Each number is 500 + 50 x the weight over its row's rms, rounded and kept within 0 to 999. Layers, rows and columns count from 0. Numbers have three digits each. The size before them is the row's rms in percent of the matrix's.

# layer 5 MLP down (transposed), 768x192, rms 0.0261, rows 597-630, columns 0-95
105:453516533416544643503544526496473487472497442540360493450453459522490501455560509484490489417458513549495590468442476443474456447529448399513457484500373485465506416593513502489517501509428444443436559410542453541515553542491432527487606452501441451499526462478589532403523507532488553447
097:513532477475549629498492544462621470539483568499554565527582503421595537428492525571555496477470485456522496499471469479553526545479486492511522408460463457582455480439538513544472532399441443572522480487470399360486496439493485569585506516434559477595514606474467519447506600539509474468
096:525510479497440543382535456517472485578502503572545513468543493510529505605520498534451506453496458447548520537423512535465436497499511557521510489559606426500473496457472512411533580473553507418538573467531587498536515488560531536493485512495413456420425561567448504636441481501606501537
094:513548535559427498479382469558473469416537459564518445449479472467448519418499513466479508526430600485431502400559473528462470479495491593499514472537518511546557533476483483527477541506558418514562445488553594540468448628570447490459547524534537415557549498410435469532522483451590534559
102:582450492568546448565446552603489525462590491475490522530528467444508448508558522475570613380494487553512501483434513594447509494493575519439469558539459493480521543400568510527492506556490553448555420546447572477520536500444479530509553484531549513457512574515456460500499438406556443502
101:436410443529477461435555587446490513565514474411457519506425502576495461587428492506552489511490503525535534394552495487549533480571491488534467489517472484471456519570489547458480516525470485451513466558530482414465518580458411512533478507557571389544536501409421513536521496463568537541
104:478485392526568533503440446482475545381599402544552467468562556549447501389511447466475523444550467507535510387537537516520513499479532490398482441549410502497425477564519521494493517503602441548506470496624549479493470496498551430486489479482556520516535556526474535443552513623571407566
098:463462523498555512483605451481531550548544417543564486554472488520490496521534511544544359518484471485536571461535506505558466362444529544420460526499562512521554500482454439398500507490418434557467518510534516522435435506494497569474523438457499492563437564533433456471445615423517499462
104:462541569518535446463482533487496488547538610586548547478498468552572454454501490526504476518542455436433546464449477429543463502614524477518547431500569618503535534566450564533513524445474466496427569496514535477534404546530571493515507602538596485526491542461442486513513541521444469616
101:481541514456485495534509472469445555517440440499486428517495531481559547416550510463531500566538420479567579596474474544420558444497403536439509576449490486465506508461563507440502464463393417503498439492544553529499451478524558580453567516493475517542547537453567545515515484537552536518
103:484460549477522473530556509490573600517523422527510478460415473496520463544441545496451496490593475481564584517554483452570497571520459572430434528508428528391391592531480437565448581461539542501506515538454568535579439541508449508495493439452521471531561547441502493466481589442488357454
091:512479470492536513525562562478514585491488497487482424427502428410477483598505565457505523543502511493516554419433502554489562530565493551486516562420505583508514413562584472554619468470478623533599412461496496596451536453556492470477553499534537461528442447383476533549511507460484582457
101:510455489488397538398517573539561540548574544550518491531526532497495512589490527519500523586590462568454540486508489502496469572448603497448506431470426458550522495513481485505473581534548470524457412455578529562553492509478482447565464529407424517466572502543478551580430479466582550574
094:504501469464553515472553531537387532510554507540474518559511538478519561545501584492530426509552523555472494480454537609406466452567526512497499527448567481483519459538477476451498500451515429575475469554513516491573494553521443529524566581535540469504505559501536479497505495582451474595
101:556532474523565513476443555499447486429477576504539458622509509541532495561595504534434511574341510428525529557550483462440438550531538522522553501514456433479565510504493478506446490519435524516529486558497494504577549501497525486583480487422522479412463554610491503508471517592476463551
102:554519453492441486449496460417509584500579557462461641521394539478462467501559548411548494526524460496491536517487483491487522474489499545478450552477510474479561538443513440444466517459545530512465565499506522448524415524575485497564571491597454513477570518459522531490492597623520515442
100:460512510571519459508577503526524471497453579583511395417594523523538538507569565595528538528535559530451489391409553551496470594509570470490495519493527496528513560545478507557422507425487437530456470560467493613432458495409410533426469522518466433551514455542482480506577557440576546495
095:495561455386514468463483447519496449497490520510545587491551407524402547523432440552478519471494542486463504501441463502536441458511462498493617531487544538465484476400500458523517452368592537472546496424548551401518458530466483495461434549494520490448498473437444486445574533402387430453
093:500423535591529454459553570598566509495457415558588559406536513495599480581531521501469538528511418577567540473462502415560405493509394510477456505518553582561482480498537541416524593503465447561508473498458522519557578510588515455455466478437585505544582477518512464471453503396441486524
097:595470489544421504413444413459558508535526507444479500558482513451530472446506520552536426563562512517567479464488506505536526524524613570482505497544443437357533398583500424592495488556496469482466543458595511583434400542560482479503574446436441472545480533547487421556573515477596491443
102:524448421522451506539526494521483450468505440538580616538442450468540431539565507483575485513544533528549388484505516456561442507519541549591538523557525454564439541522449490561512521428504479506531509473554538497581543432508441503492454508493451438435437412532560492515494541440557485560
106:436570480573523429460442466452475516464478566565465468536506484546473541492531387573505481471554493508606492580538526515407451457402462383466470538540473551479483479448497593475495465544531527522553506559479511555536507519465552505466495434491502576582580508480441555567450338516479519476
121:439396477517500417536507461566522480471574426502404470530472517439427426460517535486471577489506461494559555423464501428447527487377488467451547442480552492530481480461482474464467533511543524396505461525468466551503517479487503512504612505519568515539436559455447534551604520509488586512
107:475459501546505495503500573606561468516526484523514462465532502542509453460480423540406441558486536504457500514503468500526469512582534520588518422536430593614491498439490458526455570450479463479450546529489477499552519536538510459524451606490475415539499452508479610526429606483488508552
098:537485503542437447483565493382473501457450499512544416442577541466491484615562448481553494550485468512487559505487438529535540514390566502489509459455509449613489547468462402494508492514501522480519486436471435429500506430520565543541559604411483503549447447521531496557512532478500425422
098:512385468470538504514484545470445541553534506503457512613514517543479392542580472472535449476526510494515573547514481581542482463365611544515509465510507526482372479525540492557456548532505497471543520550465578527536517492545429470553525464538567510469461590469580553506509408516407508526
096:501436459503439499581468458451489476540515438500434493432422546513592554574577485518468481557582469530621535496486492466500499592515545518475522493553409450446532500465432563501508488497487432491424496574539452514480433366534543418582536437515521632474505563475539536414578523482599513529
094:457405511404516568523544505545579490478365571513569477464506424427625461399548456490449513425443500527564363504539528500472529484512510462532457454532536525567456584510487479480561554477480513496455483415473479508454506539509372551547549486500506435503449571570564551442573491582471519495
094:503568415459467523435499512518513480531455490578559566568566524501403419477583475500434573536568516503592549519404485446515527538494455444507524522539401442454537555547478488470488545546520481530403406504453436509540581597564484524466497572468553468372455453515482527441490487409514491624
103:558540488505524468471421511468527481523404393454519455543479463540465472477514526467468503531425476462477405574506547429529635505511537517406520418508470474518455485564518494334530470580490493419516414451518477411535481449562432470463547503457603537414430468490410546542471461541450479455
105:516562486415484590499542450483555512413383419586520536417542541482472483527513495503439491495444517572505554597597556478375517463489483513482534500534460498519545508403576514392478515532494472455535467505564526516459445534421514520532558525519528478549497566604515440500588545598427520561
095:479472422487510455598482526442475503473485548492488544557458455523553492487493534585417511501498515492495423586645535519506526395405485567436490572520564458508540575488451461549519503543578483498422419539490485541549477477550511550506454527504526541473565496452495445469441534459500465604
104:482456503533456446500510566494508547468587511454447519458522476436395476561390572533414437512444478395452448528427530456529326481532581463578476427567465485495502420498395492420492449553524431501501509452551483517533551569519547528460433499479520547512544507579564418474537592520437516521
097:433466453521412493520535460501544462495476529501463505538459472449532525397501453479576481549446520574583569529440502490558440563508429528466505565430502526586498515537439437411448490472627418488468557491575492432513467456497526479390511564464551613461570503449540478473465533446442645337
# layer 5 MLP up, 768x192, rms 0.0999, rows 598-631, columns 0-95
102:550538496421478425560526491539451515482532431501499382431471495581468531506476457482503514577517575505432431466495612590468451363569412503476508473554621522438583516526494490387481443521431532491509532511471546583543552488551549490498498504530491535414464460593409521575529388446530555501
098:404507465455509411639510529512477488485573466428471467587528469553472523497363515377558456512472502548517440511470519474497538504522449465456558458493392560430537488552512521482391495440405495491461460496493524441464449527421499540542528492477588580532546509586443530426509434531482486489
104:460478395497490407493503520359465550452483514472417489452503510417495516578511449533550419486548548534515541435491528518495467476452561424479489452535456462415499447519474613559389475488473528529522526411590583557411439485517476484547570501522430510509490476485520529503571529505581495456
098:501538512413468484451523504453550463562440479424494428467564518555466480531418484493511444620562534485493470459525507433554497611481430473498442477465501489601443474496465477518474501470539472468396463450518474535447413536521432463515512493492505472583551581498559601526507461504557578465
107:463525470587497573478523485411380454574541532537465602546443479521532578570512556489494471458468521511494501462466482433482495569456476510390456447528509484594503450514443566512543540558395462526496578499548489591519523430547462521433573466507456529505503496514500552629559417516513465496
096:453543449548425491524525520581476438545414494543461563585407398461520560484456557557448497531391505449611468524483467560493482486442530557507512447360493409522497493442443470478461518433400501552552547461473481483476431580504446533469472543530553508527481494526444515464499529466510508480
099:521449408511484491462442480446469549528504520428504569503560519433469554512531418506478524467519542586470473509526547430525530539509480505470470457512581553469510409548528456519467561545499440499517447445499547501507537495489501436382470485466558511534549511492509492547555406498520411566
102:558515530502396441462463513485449474537520481549557522587501436461415474494481573456433465425510447513465482491465500517482461413540542480547603503463508528502541535424506478454609538486493418487484479512493411506446457539581380490474442566525441498467429492506533502459447399426547494446
093:487491485527552444489470493460508447432436438471569526541463501632507473435533533526518530546549482518457460513467521476516542494523446391553513533461566566411478621460468473580609484441518546453512433457391447554473503514505457501472395436546484489398485444526430498559508450578580522438
096:494599561503483540510505500439352398625435504431454495481575540536472607422600456543518480527493528469509475422508462537516486488538539480525517508433479487568536348461513493560505519502447440482507505557498436486486451441488535478524519550477516599520532548508392531495473429486546560463
091:566571517481532441377467442458509399518511519520523537495455487526464465472492430560442424497482406505524457464593551448525484545362518510524453522550559514450410601404503525526486549481544377534452517489459449549525403572435528528517473428522522509523526493526464475464476472520581459506
100:519450519548509475501483414509432495430450591485467536374453567493478458457451452453555485357445548551553480522473507517414574481457446428511458596509584500533454551498458469520533438544546516533602566519429450469445496549543572443454486432512620543547479555456477552446464497547494413375
090:485519480467518358542427577627505503557441627447502489497499475483483431526522537483502506599411491539453527603560456492558500591535486456544492547441437476532456409538527516519389433482477486484494528510594551508439469426497482539509497477526460574452446528644490555471490480517462480503
096:439475530540431503499562488513556431538546490402485504485543525403473474544496476561476509442576498503547496533501497567580647410421423396459510437482481439493464518429517526471558533459490455554497508493439524461483414549552450479496479502604519472487426472498429420461463492405479537514
102:547600478506456471541540571409436435531606504426539450499396517593417491595564576542464463482469610583490542542508497478524406526498454474564499534444512466484501445548535548518536479479513400455451536513421490570561405436481518501461446547496458579482546488516471530557465475522459432472
098:524617456537544534478483461498439429489523608508544427506544450471478512569611527543446533527510495472499576557579486500454566580511476374482521427481396557489427521528499531472459509457550486562499580565587560575529516552567527516593485455466458603446544503508469538493532527452510464498
103:548486565554417535470504544485499533559494510537583413502506512419450584503528499483461450425431526478447510574462528577505573446474516450612381455485423463472509369482417543464437410552492558422592440527463531507485580469505489440552541432493498429488444529477453483550532527473521611545
097:439582431442473576508417431438496496510540566588502510533600496471469588489500453488502476442477545497388459503507497503521542486496537423518504432519519498544605515528455445547551467553514490482532498415479471463455553488448477487497558485584439496416521548485497525489507436534477464470
103:564583478538459499450431495532543445467474505468502486444427532521481549603502567430463497503473526498519487501453467569490383449536439502477499541413470493575535500412511547571495526511486417442524435527410536559541561557459473522494472503507468554436445509428565544448469436551485494477
104:561588556473492472533385498488508534473563480453469464467562537439501471526458504537554499493537612527479614436508463488500609522478516485371445506448454524464513539445539470425544506434498468479509417467503519494549536533545506510534449489470507527539535510519414510543516573496423578575
105:539388483521542523474579429449455559522554607414518513509465446502493489505579486546476506551524486457586480455458484455549565502548587531549548569515523550486485524609520495506552475491519453506662576581515443514491470539500531481534555501438549480496541580493431529538452597614450458533
108:473505454447464454566494426438430475456533462574494544520488606379544371560533492474521540530463477448484449508614481522528465494549487569611484427480461478521444536512507509405495529552441380608479578522531582563407506502481571427501511458497484502541488550500488542505480514417507606483
104:461458478446559534575500589502545531570554595545439535548562452497517586519561447543570453521566525534451461511546438412503491511592525506530461432461486478519527399469458463505449521400545473413493580426523582533510498509496517440533484420539406501467514533507501615493582480538486498497
091:547524450465457575490527461502559494543446478494537458499538445477472501388510484456498505458522558506473467465559537516434535512476495497537528519509574452530539493518449493565569376614525513536482527532523486538426349520405483440509453566467541498437420470507460500418459477630537523591
101:490526505379554546509554489445379506446493576548521444487460522502469495484492547462580504596522540528428595459452481505416454434538511469418479589510507573514531463523500471573483469513514497439506502414489484570536488544500517508528551503428574528527491476532515536423459496585409437506
102:507488447483454538453503512484453499523456572410500558492604550517488442454450469475456442379455584496499467382522462557508459529512553527523514474472531496468566538503451500460628498584620539546522509474464508495451452473443583419488475482470483535544519479490500478565495559502505474428
102:525481404474495480426520500491535521458486476570520535501556431544434550439437422518508496425587530500543485433492443556460527436518503525570493542501486488417516531446444511528473525479545501546464574527556465475523557496529571499486505364561472508530560530447473458510462487495522517502
095:567454462472566485478555550446518562509529546510556547538581523543484468461354504501462423454540487525500572534543486476582507481475569534414554469525511551482450431460477572477571440542467438424458547457509499543452475544494444531478467539462426558466573575556502499544511556489597465364
103:482488460477476481441452495562486465423510493427440506463598446603479523498502469478492594506488546461512537474546491530507485572494472433560513513510483453500504435504471555601550388522561410516492498539501473580508446524445582486495449393478473488584537398524539496520517434499446587556
097:485460519503491425516403513472554376523537478461404443471498565581585558565401466463499475466456468504468514522455461523460456502597568457530494484572490556383552530493456489503555417514523488578607512484539441486409513427488467511567517505420390555530387412521405458510435457495440501521
091:540589450426510469436568482519510467605412534558512449463520463438518523542515529513551592570478545533539551527418569493355587519560500468503439593465464489502478502506575533463522521441504465396508463403548481450463477468431449563489530466463470484541455525530464432493526501505498557519
096:449445496526533519561443564610522489535425550531476453569512478577519577467490483488449570525525453546538493512570401481484593527426507492427467491505483518529424506518503522482534514475520501514441518577494531544557407551405497457550481481492491504489531495485472697496478469478476433421
102:504559465418517420575477514480421450482589602572451548443546494539504481544446477527482378465528545464471479489608504555441558529539486472466493465485463449512510457468500537437470511515556500552519569509417498596512509501468540389523422493573522468441446458518476501624580551532473479504
110:489438548451415449513530643447506406533414489501531493490552380484475536483457453414546442626503375472432510483464434463458510545489527475504614521547478544473495529490570549480530502554498435520508456537467523446593458464504456515449538486594556474553555577535508500535505529521501429599